From a checkpoint of a small transformer trained on Wikipedia.
Size: 10 layers, width 160, 2 heads of 64, MLP 640 tanh GELU, vocabulary 4230.
Training: a variant of Muon for these matrices, 130M tokens, 8817 steps.
Each number is 200 + 40 x the weight over its row's rms, rounded and kept within 0 to 999. Layers, rows and columns count from 0. The size before them is the row's rms in percent of the matrix's.

# layer 7 attention key, 128x160, rms 0.273, rows 79-100, columns 0-159
110,212,143,251,197,226,202,196,140,205,247,119,161,227,208,239,161,188,218,185,177,170,239,167,259,195,192,179,173,215,202,201,197,235,272,206,231,199,175,178,170,146,202,163,213,253,185,274,145,225,229,188,232,195,181,267,137,175,250,247,209,198,213,235,243,234,186,281,211,164,192,147,224,176,159,207,197,259,230,228,162,271,207,215,236,181,193,165,173,158,200,200,199,194,178,154,313,102,207,201,231,220,127,189,312,180,251,182,132,197,161,181,207,203,151,113,181,160,188,217,185,241,202,237,206,209,147,220,221,268,192,201,178,218,197,143,240,214,246,236,246,229,224,175,141,146,176,120,277,147,221,168,184,194,274,250,253,224,250,168,314
123,164,195,248,199,184,217,218,206,185,215,196,208,230,127,190,215,196,113,223,87,277,160,203,194,225,199,146,192,169,179,148,209,234,224,148,185,262,232,270,221,106,229,220,207,187,154,217,175,219,182,208,174,182,203,194,229,194,264,187,183,232,166,264,179,168,166,179,251,229,177,233,206,245,152,176,231,155,193,177,187,232,188,156,150,239,192,207,144,209,141,188,223,212,146,161,183,290,247,222,123,223,185,212,169,195,161,236,244,205,226,235,177,263,232,184,250,167,223,223,106,239,182,273,197,125,185,176,156,162,162,225,145,148,112,176,241,218,153,172,231,171,205,275,306,208,208,229,201,142,226,233,184,138,118,212,229,160,194,292,178
141,235,203,239,291,115,170,166,188,241,225,204,199,199,101,219,221,200,130,225,197,199,134,203,165,189,265,163,198,203,237,195,231,165,179,220,175,206,226,164,273,99,147,283,247,210,182,135,154,184,218,202,199,186,236,232,187,260,237,217,189,201,114,193,171,190,180,206,206,222,252,181,256,230,136,274,205,188,212,263,309,251,210,156,166,205,245,149,188,196,171,261,199,182,184,188,176,241,226,251,197,283,179,195,185,225,111,158,207,248,207,180,174,153,161,223,156,188,204,227,166,188,155,199,173,178,177,188,212,146,180,192,266,129,193,184,244,170,187,114,202,227,207,242,276,147,193,199,143,265,177,272,212,140,146,174,181,222,199,210,150
110,257,195,269,287,103,211,160,206,206,292,194,244,174,163,162,188,281,164,275,248,178,175,282,128,269,145,190,163,126,207,250,180,172,210,159,205,139,144,231,228,178,181,249,239,111,166,176,177,194,221,151,186,216,243,229,210,249,238,191,170,222,251,197,205,263,169,174,178,210,170,135,252,274,230,231,256,190,177,274,218,204,173,206,197,222,221,189,212,206,125,218,205,238,187,166,188,233,224,203,153,199,176,182,180,192,159,191,239,248,170,193,180,191,254,205,169,219,164,188,174,271,137,222,160,100,179,178,249,182,178,175,175,152,170,217,245,204,236,148,167,182,214,251,223,156,185,193,168,255,210,224,280,171,171,143,235,167,213,141,145
108,158,215,244,173,151,193,180,210,195,204,217,276,178,209,179,243,240,205,131,187,208,220,200,126,259,256,167,283,192,228,198,295,162,215,213,207,213,245,256,231,156,229,204,181,206,208,147,181,225,241,197,111,220,149,157,207,168,188,216,173,250,223,200,159,212,120,176,255,231,150,156,251,171,221,232,214,252,245,129,187,205,154,188,193,255,140,225,185,174,160,179,145,273,215,269,241,315,201,173,181,196,200,225,220,219,200,277,201,296,237,214,290,173,200,195,132,223,211,194,234,211,157,241,157,176,165,187,216,165,116,205,161,163,243,234,201,257,213,143,225,221,119,290,198,174,176,207,140,221,130,239,191,162,173,204,191,180,196,196,184
105,274,196,198,246,197,156,204,183,262,178,168,181,170,256,282,164,304,211,236,175,156,259,214,195,219,182,213,168,258,216,284,206,246,269,228,244,207,194,205,218,246,238,172,202,236,109,281,209,221,134,219,183,269,253,232,156,144,112,154,185,187,221,192,216,197,193,191,155,209,222,197,142,208,185,231,222,238,147,213,214,157,203,248,215,237,222,227,212,237,256,165,178,215,196,139,223,220,229,239,240,238,110,194,171,223,181,227,199,276,174,202,211,221,160,138,136,220,179,203,151,204,247,183,264,187,172,171,140,138,154,125,190,250,210,213,215,192,226,241,164,168,175,216,118,145,229,194,185,119,177,233,171,174,256,185,179,160,297,213,153
101,140,118,189,241,182,196,262,249,183,189,160,217,210,224,171,227,223,210,212,173,185,223,215,92,260,226,181,174,168,260,127,297,231,157,133,160,235,192,144,205,172,217,251,251,268,201,208,255,231,201,162,201,257,282,222,237,199,147,167,187,214,192,186,189,254,137,213,215,217,227,194,144,207,263,209,195,214,155,179,196,237,235,209,173,224,163,143,162,150,193,203,274,212,248,176,128,215,209,176,204,151,184,231,202,235,156,164,208,250,143,191,238,174,194,210,101,244,205,169,148,231,213,198,215,225,155,271,211,130,199,205,230,211,187,231,228,117,241,237,153,229,247,229,208,238,120,194,140,229,219,239,172,171,158,177,159,177,250,81,215
098,212,226,200,251,205,207,227,221,293,141,293,215,211,179,164,178,130,180,155,168,167,180,174,208,221,260,211,127,201,186,158,162,194,195,252,206,123,171,297,194,206,239,168,244,108,256,131,239,201,195,285,94,179,224,104,230,238,185,145,183,244,147,143,223,165,213,113,216,216,189,195,182,220,227,144,211,161,260,249,227,196,224,169,183,203,174,155,162,215,187,124,156,143,199,220,167,185,206,202,213,250,234,153,181,225,131,207,200,175,254,234,206,223,176,206,207,191,200,165,221,255,215,203,185,194,211,262,192,212,160,180,120,178,259,265,210,161,229,139,136,219,215,239,200,117,159,175,180,180,155,184,197,186,266,193,200,185,211,147,153
113,192,143,172,194,207,251,218,188,167,265,248,170,103,175,149,210,245,237,210,265,261,258,248,175,201,153,194,188,173,204,180,217,268,189,155,175,161,240,178,153,179,239,197,263,261,175,178,251,226,213,179,200,159,145,143,214,188,162,187,112,181,232,189,192,285,255,193,182,213,164,187,204,203,227,132,252,226,220,137,237,214,192,210,157,192,254,252,170,250,245,236,205,245,234,144,219,198,144,170,220,178,142,183,192,234,236,242,205,97,222,209,204,227,233,213,220,192,106,159,170,310,196,140,224,146,183,232,252,165,241,268,136,222,198,238,226,189,190,298,208,154,118,194,179,229,272,199,192,170,192,187,203,187,185,185,250,161,256,172,222
091,200,258,224,135,169,217,235,232,235,135,185,164,241,251,221,213,121,212,137,152,203,245,163,206,117,208,234,256,151,132,168,219,201,171,256,283,273,154,233,166,261,184,120,161,206,209,188,268,250,227,175,231,247,180,173,193,190,231,152,204,215,193,190,183,249,216,199,199,181,123,245,151,234,133,194,123,224,218,178,217,241,226,242,121,170,152,137,202,106,190,183,212,223,121,235,218,173,136,224,260,228,177,171,266,174,240,187,180,207,249,216,196,216,210,203,218,262,186,238,202,248,253,205,168,134,173,231,135,180,207,229,170,225,203,191,267,244,173,149,195,210,210,173,224,149,140,265,229,179,250,233,179,221,106,192,232,177,226,196,184
101,193,208,266,161,200,249,305,236,211,203,197,191,255,264,252,143,172,250,218,152,185,218,212,233,234,204,207,217,229,222,225,170,197,237,189,144,221,168,212,240,278,181,212,132,193,229,146,182,155,195,162,212,223,212,167,208,149,115,206,124,199,218,198,175,280,200,180,118,173,169,206,234,117,214,195,151,235,193,296,248,211,193,217,160,226,208,176,242,127,204,192,203,236,79,197,163,173,178,167,199,175,184,191,300,195,217,178,217,158,160,228,245,180,221,266,156,181,266,156,195,264,145,137,101,215,256,221,206,195,151,152,214,197,185,224,252,179,189,193,168,190,161,157,197,155,158,196,168,194,166,193,211,190,219,119,269,173,132,157,201
121,196,223,222,195,110,231,134,183,283,138,217,191,243,172,248,185,242,194,115,135,133,173,185,150,236,215,221,169,214,225,197,238,219,153,206,191,303,148,202,218,183,210,178,213,201,219,149,201,203,262,154,156,208,248,231,254,299,252,119,189,217,193,217,168,225,195,142,224,204,154,240,151,313,211,131,150,220,249,208,199,196,257,185,112,190,157,131,235,185,228,183,186,216,205,190,196,258,235,231,221,235,249,175,223,212,185,192,157,189,188,190,183,203,201,278,132,238,165,176,148,286,212,223,179,189,171,235,189,105,145,220,222,208,199,244,219,167,167,108,172,191,204,248,247,165,208,216,146,207,222,211,244,157,226,214,166,178,196,170,142
083,314,185,233,166,178,242,224,167,279,217,196,205,236,260,255,182,239,225,186,192,207,224,164,220,269,201,277,151,185,251,220,193,236,194,152,222,201,191,226,188,216,142,228,175,84,169,174,135,167,269,191,199,225,190,197,208,252,169,185,134,207,265,209,175,249,145,217,110,203,207,133,162,156,196,137,160,219,278,238,158,143,170,206,208,212,191,211,276,234,271,213,125,133,157,162,180,160,202,187,193,210,207,271,220,192,149,228,138,153,201,195,198,222,198,201,244,215,186,179,233,227,225,246,152,271,211,186,240,216,164,169,190,226,226,98,250,246,190,240,189,175,236,182,157,196,200,223,189,219,193,187,208,171,281,233,184,163,195,260,100
095,215,192,207,242,163,128,203,183,233,209,207,207,244,237,169,297,158,279,218,252,200,211,144,224,192,164,144,214,286,227,203,227,215,116,242,71,183,193,203,203,130,174,153,156,232,210,246,215,300,236,252,179,209,162,161,194,212,317,179,150,217,194,146,222,206,190,253,177,236,227,185,160,203,210,175,211,282,175,172,233,253,217,170,173,213,171,199,175,130,150,200,162,207,244,139,223,223,212,244,225,238,236,188,162,213,195,193,158,225,174,243,194,191,111,214,172,167,229,289,211,198,194,189,243,203,253,234,177,181,202,199,192,280,225,136,253,148,197,227,196,161,191,223,198,180,210,274,191,226,194,170,234,176,205,213,170,252,140,92,222
104,205,194,268,177,280,247,140,172,162,197,253,237,170,112,199,125,187,230,219,239,247,293,173,257,233,189,202,208,237,155,140,231,222,193,198,198,167,223,283,211,198,224,182,205,129,185,172,188,161,165,157,189,179,223,208,192,228,132,263,174,200,195,195,171,221,244,192,248,237,206,213,215,121,282,169,259,139,200,144,187,143,166,267,167,205,269,218,199,249,304,193,182,176,161,241,226,93,206,221,187,262,263,193,233,149,190,183,186,110,187,222,194,192,214,159,221,188,236,201,214,211,179,194,171,223,217,208,244,233,255,202,110,246,184,176,167,169,164,209,248,185,152,194,223,140,174,205,182,167,166,140,244,209,262,173,276,210,258,190,159
095,217,256,109,146,215,209,224,151,180,141,225,231,177,190,187,177,198,202,150,227,196,148,193,168,205,96,235,221,203,179,218,199,221,182,196,239,182,91,231,178,188,234,189,235,245,159,216,245,166,219,219,191,199,236,243,177,215,213,216,227,154,159,216,227,241,221,157,222,126,195,195,257,233,140,203,205,148,279,117,208,269,202,228,220,149,200,226,151,196,151,197,225,183,220,197,209,163,122,238,234,214,249,239,187,186,290,154,195,201,209,285,201,195,175,204,216,191,169,228,144,148,178,186,217,115,186,225,250,236,281,253,123,224,208,193,206,184,222,224,216,193,217,211,222,199,170,194,285,222,304,134,151,172,115,262,182,187,281,162,118
096,191,206,144,145,198,227,219,173,196,136,201,176,153,216,128,260,197,272,208,308,226,197,213,165,229,131,244,168,194,260,164,204,162,192,187,173,163,269,166,173,170,184,253,145,158,162,163,140,169,153,213,200,168,190,253,159,190,195,225,188,177,134,218,214,147,211,192,164,271,247,184,235,197,202,249,245,202,169,172,176,175,118,209,141,147,303,105,240,174,170,243,206,214,232,199,172,188,170,145,244,200,252,143,260,201,173,130,113,164,149,237,204,205,230,180,191,114,232,171,214,192,168,313,239,219,185,170,197,183,270,236,233,171,211,180,213,183,214,216,146,254,178,163,144,164,197,199,256,246,194,225,132,207,163,235,220,219,214,202,215
086,208,261,170,205,179,193,188,180,254,189,246,226,156,160,215,237,209,183,242,265,219,206,139,226,135,218,223,264,148,249,208,257,187,165,196,215,244,187,222,178,202,261,242,172,218,209,272,218,170,258,230,213,147,186,225,283,189,150,230,182,180,202,149,181,227,194,200,219,248,201,227,226,166,201,132,235,232,179,107,155,213,241,85,159,193,114,156,148,230,257,178,170,156,152,165,167,206,173,159,294,196,218,160,153,233,146,150,167,213,246,158,213,188,136,180,178,157,157,181,184,166,147,150,138,174,207,195,208,177,279,225,200,236,269,192,170,220,162,200,237,128,279,249,221,257,230,213,265,155,172,208,184,197,161,217,229,260,271,145,216
091,175,198,120,152,172,237,259,225,180,251,164,238,144,137,185,165,185,241,248,228,177,263,229,181,248,162,202,212,204,223,164,237,170,183,230,179,200,283,211,201,153,170,252,194,211,179,205,207,190,195,164,199,256,230,210,153,193,91,244,146,204,234,228,217,190,210,230,204,147,210,126,181,281,180,268,265,203,159,175,234,170,166,247,248,204,134,162,84,191,226,200,102,253,193,184,116,238,181,214,228,229,186,203,165,243,196,257,279,164,199,207,222,177,199,209,186,220,154,205,210,215,198,206,246,204,109,166,233,268,207,175,213,211,150,234,224,226,255,223,223,143,185,195,245,189,164,111,211,112,168,174,209,235,238,211,136,234,149,153,258
077,158,209,210,286,199,200,192,245,216,183,175,184,223,156,207,232,315,193,212,202,237,183,204,282,135,274,213,156,255,216,274,233,251,175,190,229,263,89,218,213,212,172,161,236,282,184,215,204,164,179,243,238,154,159,202,236,228,149,221,130,152,175,227,178,153,218,218,269,177,155,178,192,168,185,201,306,194,201,125,214,198,181,109,244,252,139,317,190,169,237,187,240,198,219,190,232,190,172,208,225,144,166,229,148,162,122,186,159,269,232,243,235,233,255,169,206,216,149,222,267,181,175,255,185,157,150,215,187,190,195,173,248,233,206,251,179,207,201,217,165,174,275,234,180,224,191,238,217,220,178,180,185,171,174,189,199,172,221,144,193
094,239,133,219,231,233,172,175,225,224,148,160,169,217,191,170,190,265,153,163,236,96,165,206,281,195,195,204,203,276,263,158,246,204,147,201,240,220,180,227,228,189,192,239,224,205,220,221,221,193,175,212,191,267,263,205,233,229,196,202,199,204,179,231,194,209,186,254,215,220,273,192,190,215,213,142,139,204,205,177,281,175,198,148,207,190,165,211,290,180,219,182,166,209,195,140,219,239,255,197,184,199,200,179,169,114,179,213,150,192,173,96,232,210,185,177,193,169,217,285,174,188,165,193,196,214,211,216,180,241,106,201,190,181,145,171,212,136,146,230,157,259,230,173,304,269,261,168,312,237,106,132,248,203,177,181,200,139,247,237,169
085,210,194,190,197,207,232,164,197,263,130,148,218,210,162,254,60,201,155,184,201,194,227,158,191,217,185,206,178,220,246,202,197,247,252,164,199,256,169,251,217,195,242,214,231,217,228,168,198,139,199,195,218,223,267,190,236,159,173,181,185,157,179,293,181,175,202,281,200,207,212,191,296,176,142,272,97,177,191,126,277,157,175,206,212,160,189,149,211,139,215,225,195,225,142,170,199,241,243,222,202,224,230,207,237,141,208,143,229,162,226,207,268,177,188,168,135,244,232,211,157,172,155,101,187,244,231,183,204,151,256,172,204,213,156,197,295,219,217,235,187,207,128,175,243,154,227,224,287,197,203,161,210,185,208,132,223,175,227,175,129
# layer 7 attention query, 128x160, rms 0.258, rows 80-101, columns 0-159
110,212,253,146,210,186,136,222,208,178,153,182,199,170,169,221,185,187,203,184,173,199,183,105,214,198,233,242,186,225,139,284,238,186,194,237,140,221,184,167,256,160,227,156,207,184,157,171,297,240,164,244,261,131,211,200,150,107,239,230,127,162,136,269,142,270,217,251,262,251,179,240,183,236,174,166,192,175,178,107,159,128,172,114,213,154,227,221,200,138,223,172,268,233,150,211,170,217,181,207,207,219,155,224,167,198,214,283,145,253,204,219,253,288,147,236,159,231,225,155,213,171,140,186,210,217,223,252,196,167,204,213,196,258,128,253,237,158,206,215,155,206,240,173,260,209,229,187,185,243,183,204,241,208,217,198,196,187,178,183,173
103,142,173,176,197,209,221,200,238,184,234,205,167,185,211,205,199,181,218,179,172,190,221,174,285,205,138,234,210,156,236,253,202,169,164,175,220,185,187,132,200,195,216,222,157,198,253,185,217,254,170,190,200,143,255,168,206,230,202,207,292,208,269,196,166,203,154,173,205,205,157,227,110,145,296,66,217,200,134,193,214,167,210,230,202,110,167,238,229,184,197,243,210,282,227,218,190,217,180,209,186,231,161,210,185,174,228,124,232,230,176,259,310,200,172,185,170,284,286,168,252,218,171,194,195,189,201,155,161,198,180,218,129,236,212,188,283,173,194,198,232,210,267,194,216,250,178,126,247,253,273,107,210,233,175,128,202,202,233,211,167
103,184,180,218,261,195,246,207,248,162,157,256,202,120,160,173,210,223,184,177,186,186,201,127,219,209,196,191,191,230,239,162,199,196,230,233,225,188,238,164,234,176,281,81,222,220,264,234,218,167,187,199,239,138,112,195,176,157,233,275,283,205,141,147,237,189,119,131,183,195,187,219,187,198,183,182,137,203,169,193,217,241,192,169,103,157,218,243,248,183,153,212,207,269,142,262,164,200,183,218,187,222,206,201,177,218,254,181,181,189,199,174,203,123,190,304,265,258,241,225,195,182,205,149,215,148,230,225,185,272,169,220,173,169,290,192,258,172,201,237,245,163,261,146,211,172,143,229,179,249,195,256,233,229,235,211,180,275,215,224,226
099,179,261,144,167,215,171,277,179,200,206,152,187,228,132,210,129,189,175,216,109,232,204,213,249,146,232,232,204,230,217,166,149,192,192,169,204,130,232,182,237,207,226,220,333,276,189,184,233,200,173,203,196,161,244,190,109,204,121,228,218,144,213,243,293,157,287,275,154,189,189,167,192,256,142,154,276,165,212,178,193,195,188,230,193,216,154,137,192,179,193,207,255,159,214,174,142,256,150,136,214,227,143,187,112,195,224,247,198,194,172,182,210,148,230,222,199,222,218,250,158,172,216,212,201,212,193,214,167,209,227,190,243,257,172,160,246,198,246,208,275,215,183,164,263,146,192,223,239,265,129,163,222,189,179,246,241,224,222,189,224
103,106,211,194,161,203,129,170,185,196,191,193,213,185,176,189,293,262,155,163,186,180,220,239,266,103,163,220,191,190,174,118,213,195,222,168,185,173,145,143,134,268,249,218,222,221,183,153,216,192,192,294,191,241,158,192,275,232,175,198,158,139,163,173,167,190,216,194,236,236,193,99,186,194,176,180,192,186,144,154,193,226,178,218,313,219,254,170,151,250,231,177,228,155,229,253,189,227,160,151,179,240,252,185,266,219,212,159,256,202,131,203,186,199,140,242,255,210,262,282,241,239,229,195,185,174,222,241,238,220,157,220,171,147,160,205,213,238,268,230,122,238,203,263,235,241,259,216,201,225,229,162,214,209,179,201,165,168,227,208,178
089,173,230,235,196,193,119,178,188,277,171,308,207,186,259,152,267,220,194,201,190,207,203,172,197,236,213,174,174,258,151,180,128,168,157,189,176,209,178,213,224,123,141,183,203,203,220,58,229,302,169,182,201,258,208,241,192,189,202,193,158,134,245,234,160,151,249,188,205,206,247,190,191,245,173,174,182,150,113,237,204,205,144,233,194,251,212,214,181,188,211,196,198,219,211,178,203,227,289,223,163,163,227,183,143,173,204,134,189,192,204,232,178,219,165,208,218,159,194,236,212,217,207,165,215,157,204,180,236,101,134,141,215,216,223,197,155,253,176,256,158,204,200,238,243,225,303,214,243,230,323,202,228,182,220,253,175,143,163,213,233
088,156,228,204,222,188,285,256,288,205,230,132,214,245,199,176,255,246,171,201,279,220,173,165,131,193,235,127,211,176,221,175,289,243,182,178,174,159,118,205,185,169,210,209,202,261,158,176,194,272,170,223,216,159,169,204,208,162,171,247,246,217,210,223,229,126,223,208,128,193,177,207,128,179,216,230,176,211,203,201,166,177,181,221,189,191,115,161,159,238,197,196,138,236,162,249,237,234,215,223,209,218,127,233,168,175,187,193,199,240,142,136,256,260,287,122,163,233,235,145,216,229,238,166,275,257,190,172,287,236,202,246,263,236,207,169,199,246,192,182,231,191,192,213,161,226,198,186,201,179,178,218,184,235,148,173,91,188,120,198,221
086,201,262,165,181,227,156,175,161,211,200,271,240,233,198,178,237,262,207,217,199,217,159,102,199,195,194,221,234,163,170,153,129,160,159,183,234,120,178,151,212,195,128,231,216,224,127,189,320,214,193,187,108,151,179,291,203,211,179,171,191,166,189,258,167,230,243,178,240,165,214,194,235,206,225,176,214,175,226,194,206,221,230,219,148,192,176,71,192,175,193,246,209,239,180,149,192,212,230,161,239,276,211,207,159,168,178,220,241,239,190,224,193,146,184,239,191,239,238,234,209,165,211,277,193,147,189,247,271,244,204,187,263,281,195,217,116,169,221,244,220,248,175,232,212,200,207,224,219,298,206,240,197,249,138,161,135,170,135,187,195
133,241,209,195,147,221,144,176,231,170,191,209,194,190,163,141,235,166,125,198,216,169,237,210,216,193,273,204,279,206,220,138,143,195,118,199,186,291,207,251,156,199,120,194,234,166,249,139,196,223,173,195,119,203,162,266,172,255,198,165,181,253,211,194,247,185,240,226,257,274,238,232,217,295,213,205,267,204,204,215,214,203,219,175,195,250,234,178,213,238,202,218,217,167,314,196,219,213,257,155,191,201,239,276,135,185,184,165,181,186,234,235,164,238,175,205,91,188,197,155,190,272,192,259,126,214,163,163,214,139,180,163,211,182,123,194,168,161,218,155,220,158,149,221,204,184,181,199,157,268,197,228,243,185,218,219,134,154,131,187,223
093,186,201,247,233,219,231,192,163,174,190,219,221,179,293,282,227,264,246,187,135,234,174,158,173,244,149,179,113,216,182,250,222,250,259,127,207,141,193,146,272,260,255,248,161,218,204,263,168,159,219,210,267,201,171,155,266,151,245,205,223,162,174,119,195,198,191,131,148,175,254,164,216,165,147,192,158,185,229,166,185,158,172,222,179,185,241,258,202,159,216,159,208,200,162,259,170,174,146,216,156,159,180,173,198,238,204,248,229,207,146,192,246,177,198,219,279,191,234,222,165,140,190,167,269,253,183,190,192,234,169,260,222,201,227,212,233,219,166,297,192,189,176,192,141,220,237,177,232,100,210,171,160,134,177,187,226,205,289,216,220
069,160,178,231,185,230,243,188,192,140,231,236,218,190,204,241,214,259,196,236,279,159,178,171,211,174,147,174,194,226,116,221,201,189,184,187,207,142,163,197,235,204,251,232,263,198,184,167,191,205,211,192,262,148,194,182,252,164,137,189,197,150,174,105,208,170,176,100,184,259,176,187,255,179,166,224,199,177,134,141,225,166,170,145,176,197,202,206,181,168,201,112,203,212,148,225,199,188,229,202,163,150,117,171,205,284,261,217,186,246,166,162,237,213,274,256,229,186,247,247,215,175,169,204,225,290,157,224,158,227,132,246,193,213,161,206,201,198,230,332,216,207,163,224,211,288,148,157,238,159,155,233,178,257,163,212,151,203,215,244,282
081,181,147,267,224,222,252,182,226,197,165,205,201,191,228,198,210,295,218,214,209,257,164,263,205,182,204,199,197,244,204,277,255,210,182,228,229,86,186,158,195,249,216,250,156,219,217,247,162,150,245,194,267,213,225,121,180,140,178,270,230,198,164,179,200,195,137,191,167,190,113,209,223,178,218,260,196,314,176,156,192,174,187,212,232,196,201,201,180,133,186,155,269,116,157,223,202,160,181,254,227,190,131,133,165,164,263,193,225,239,186,122,240,139,245,174,246,175,226,222,189,197,225,123,211,164,236,155,137,182,179,227,187,194,255,225,228,235,147,275,232,214,218,169,152,213,222,219,257,109,202,181,215,201,196,197,273,204,242,208,184
099,223,220,245,182,206,180,154,109,238,154,239,181,185,263,232,254,206,192,160,172,155,169,186,257,280,195,114,188,145,207,203,212,177,236,96,169,248,224,183,193,148,230,255,193,203,182,246,173,233,200,194,188,193,240,196,212,236,139,132,286,219,227,206,171,177,145,214,189,129,268,151,175,177,211,226,169,234,221,181,156,112,133,261,157,215,221,251,260,205,221,170,148,250,235,272,195,197,186,178,207,223,190,157,250,201,159,224,272,191,201,180,135,158,202,206,205,260,194,202,224,213,182,100,168,142,216,168,205,303,246,209,235,249,231,276,283,177,202,211,206,202,228,231,205,215,245,148,239,175,194,118,221,199,172,257,173,171,187,199,179
103,112,229,206,293,234,273,250,244,232,201,156,187,210,263,245,162,223,181,251,162,180,177,192,173,158,150,187,194,233,213,213,212,204,194,182,223,72,217,188,263,206,223,314,232,276,186,250,157,177,172,249,217,240,240,140,196,175,194,224,205,198,183,172,232,162,201,145,101,162,215,193,221,144,140,274,152,228,217,156,191,227,213,171,212,199,178,159,203,197,166,225,195,207,196,240,211,198,135,291,237,201,140,146,197,230,202,254,219,244,127,192,210,196,249,135,224,169,225,174,241,164,213,204,241,235,226,211,192,194,164,222,234,227,250,174,267,218,96,230,220,217,156,175,170,148,120,150,226,148,211,190,168,160,198,147,265,224,188,197,196
111,280,180,163,196,215,182,170,258,172,223,188,190,218,172,141,186,135,137,172,170,186,235,241,165,221,267,205,300,179,191,138,149,242,168,244,180,267,203,228,167,213,85,210,185,215,208,143,210,197,170,155,114,159,167,246,176,268,159,189,208,266,236,219,217,171,225,261,235,241,147,301,121,224,220,236,241,194,204,264,210,217,257,221,202,158,202,195,228,202,199,246,199,159,243,135,252,263,254,93,238,198,229,208,165,147,181,176,162,184,247,210,177,180,160,183,158,188,203,157,207,286,203,223,180,225,156,211,214,153,157,178,189,181,188,218,133,179,202,161,218,152,181,213,238,180,179,247,186,240,189,270,260,224,206,172,161,158,125,217,210
094,240,207,148,215,200,216,159,281,190,158,210,253,260,169,194,213,184,229,249,185,276,137,186,222,213,248,223,237,155,190,146,239,230,172,162,188,164,264,183,244,273,181,222,250,211,180,172,286,237,186,152,216,165,298,172,166,236,135,174,200,161,158,189,179,270,196,209,268,147,222,102,180,109,180,202,214,101,237,183,261,256,224,231,173,238,166,185,213,225,267,164,185,156,220,174,225,250,165,224,138,167,162,170,143,213,180,201,196,172,204,217,180,211,187,136,271,197,225,230,247,204,179,215,120,207,192,245,252,141,137,189,143,196,177,176,229,152,160,184,241,201,237,208,163,211,218,178,204,213,249,289,150,198,240,175,199,251,205,256,154
082,204,181,149,204,117,204,132,152,223,219,160,174,283,161,156,205,235,207,229,143,187,236,222,181,153,194,154,151,171,138,173,125,200,266,243,257,141,220,137,215,188,168,241,227,238,204,192,87,218,229,105,179,185,145,188,174,215,203,143,195,175,274,262,216,153,177,226,152,239,277,266,191,239,253,214,228,190,185,311,197,181,155,223,227,195,193,142,297,140,212,217,174,227,181,182,209,221,177,170,196,201,264,208,194,186,263,183,166,186,111,205,200,196,239,213,223,192,206,165,244,197,211,234,221,250,233,237,160,196,152,207,268,240,179,192,169,197,205,212,133,226,160,155,122,194,187,170,266,247,198,223,195,250,150,209,233,202,135,176,181
087,233,173,208,225,217,200,252,227,214,213,201,166,262,196,219,163,92,182,164,173,194,160,136,187,163,225,248,217,231,150,246,189,228,134,216,185,160,146,259,172,257,131,192,243,198,254,158,141,231,150,166,215,219,222,191,235,174,223,204,216,183,223,161,256,150,286,98,203,269,241,226,182,189,226,134,152,216,201,202,253,235,271,208,222,245,200,188,258,200,267,262,203,187,204,195,243,186,189,132,239,131,104,234,202,201,268,269,160,181,250,107,157,180,185,163,291,172,200,219,160,176,233,211,198,226,258,165,189,211,140,199,193,205,167,248,242,238,149,219,194,229,217,178,189,171,200,230,208,266,268,282,180,212,186,183,174,179,165,230,245
076,258,180,162,159,237,256,122,134,210,205,188,123,163,264,184,218,191,222,225,186,204,227,167,206,209,133,196,171,157,210,203,105,160,354,197,166,122,272,148,187,215,204,190,174,183,191,138,255,197,183,211,224,150,161,167,199,223,252,264,203,260,245,156,204,266,150,146,182,114,180,211,165,202,243,223,264,250,277,269,166,151,158,246,177,270,212,131,237,186,239,204,153,226,233,192,185,187,185,254,255,246,258,204,145,182,162,187,163,230,171,204,216,262,204,196,176,203,256,199,262,205,168,182,202,249,231,197,188,238,160,218,142,157,259,221,157,205,211,250,174,213,188,182,137,143,228,214,202,200,168,185,207,235,214,174,207,201,162,191,211
089,252,206,220,151,196,194,210,139,187,248,210,234,174,219,198,164,301,227,131,248,240,197,228,216,206,220,213,224,235,196,197,250,221,186,159,230,109,191,191,168,226,189,151,146,220,232,163,182,279,186,250,218,139,147,230,180,199,138,187,193,196,145,162,189,168,201,196,163,192,257,134,206,206,260,275,282,309,244,200,205,143,214,221,170,263,240,117,192,189,152,195,156,203,92,214,213,209,171,193,227,285,157,131,144,213,192,204,205,182,176,214,221,175,270,207,206,226,149,163,230,156,242,183,144,245,208,123,216,203,223,177,163,254,213,269,122,192,192,289,252,226,267,208,170,225,225,242,207,200,219,203,204,223,268,224,242,205,217,243,193
090,152,209,195,154,217,180,201,199,113,166,245,241,236,184,149,160,186,178,202,200,218,165,225,187,198,285,205,159,257,142,199,268,168,143,239,207,212,185,275,213,245,176,170,117,204,207,230,180,237,279,206,152,101,200,222,89,202,177,153,196,205,150,259,169,221,263,285,239,187,169,236,200,154,236,190,249,245,268,181,150,196,251,153,251,262,227,224,200,226,172,264,240,207,193,242,196,212,225,159,234,270,174,161,196,197,210,175,172,150,253,199,157,140,199,162,217,223,150,142,194,205,159,224,195,219,142,158,243,162,183,167,197,227,178,239,251,92,219,210,193,169,238,196,158,204,173,273,210,264,183,230,209,145,177,229,201,232,192,269,139
110,178,219,192,133,71,176,167,209,197,183,242,245,238,151,191,164,207,222,204,204,168,184,222,186,284,242,178,244,194,175,194,249,177,151,151,171,244,203,212,157,251,276,138,244,200,182,190,174,185,242,185,146,270,227,279,209,211,154,166,164,219,183,234,181,168,215,217,274,213,191,204,183,223,201,195,219,173,197,179,259,177,226,239,233,231,179,129,168,221,99,180,200,210,179,195,261,271,275,240,145,182,129,142,181,264,245,209,197,158,226,207,161,227,166,245,96,205,163,176,233,173,201,234,155,236,125,137,211,218,210,205,236,237,211,180,165,144,277,144,189,170,205,194,200,248,168,217,221,259,207,215,224,63,214,213,175,242,207,164,187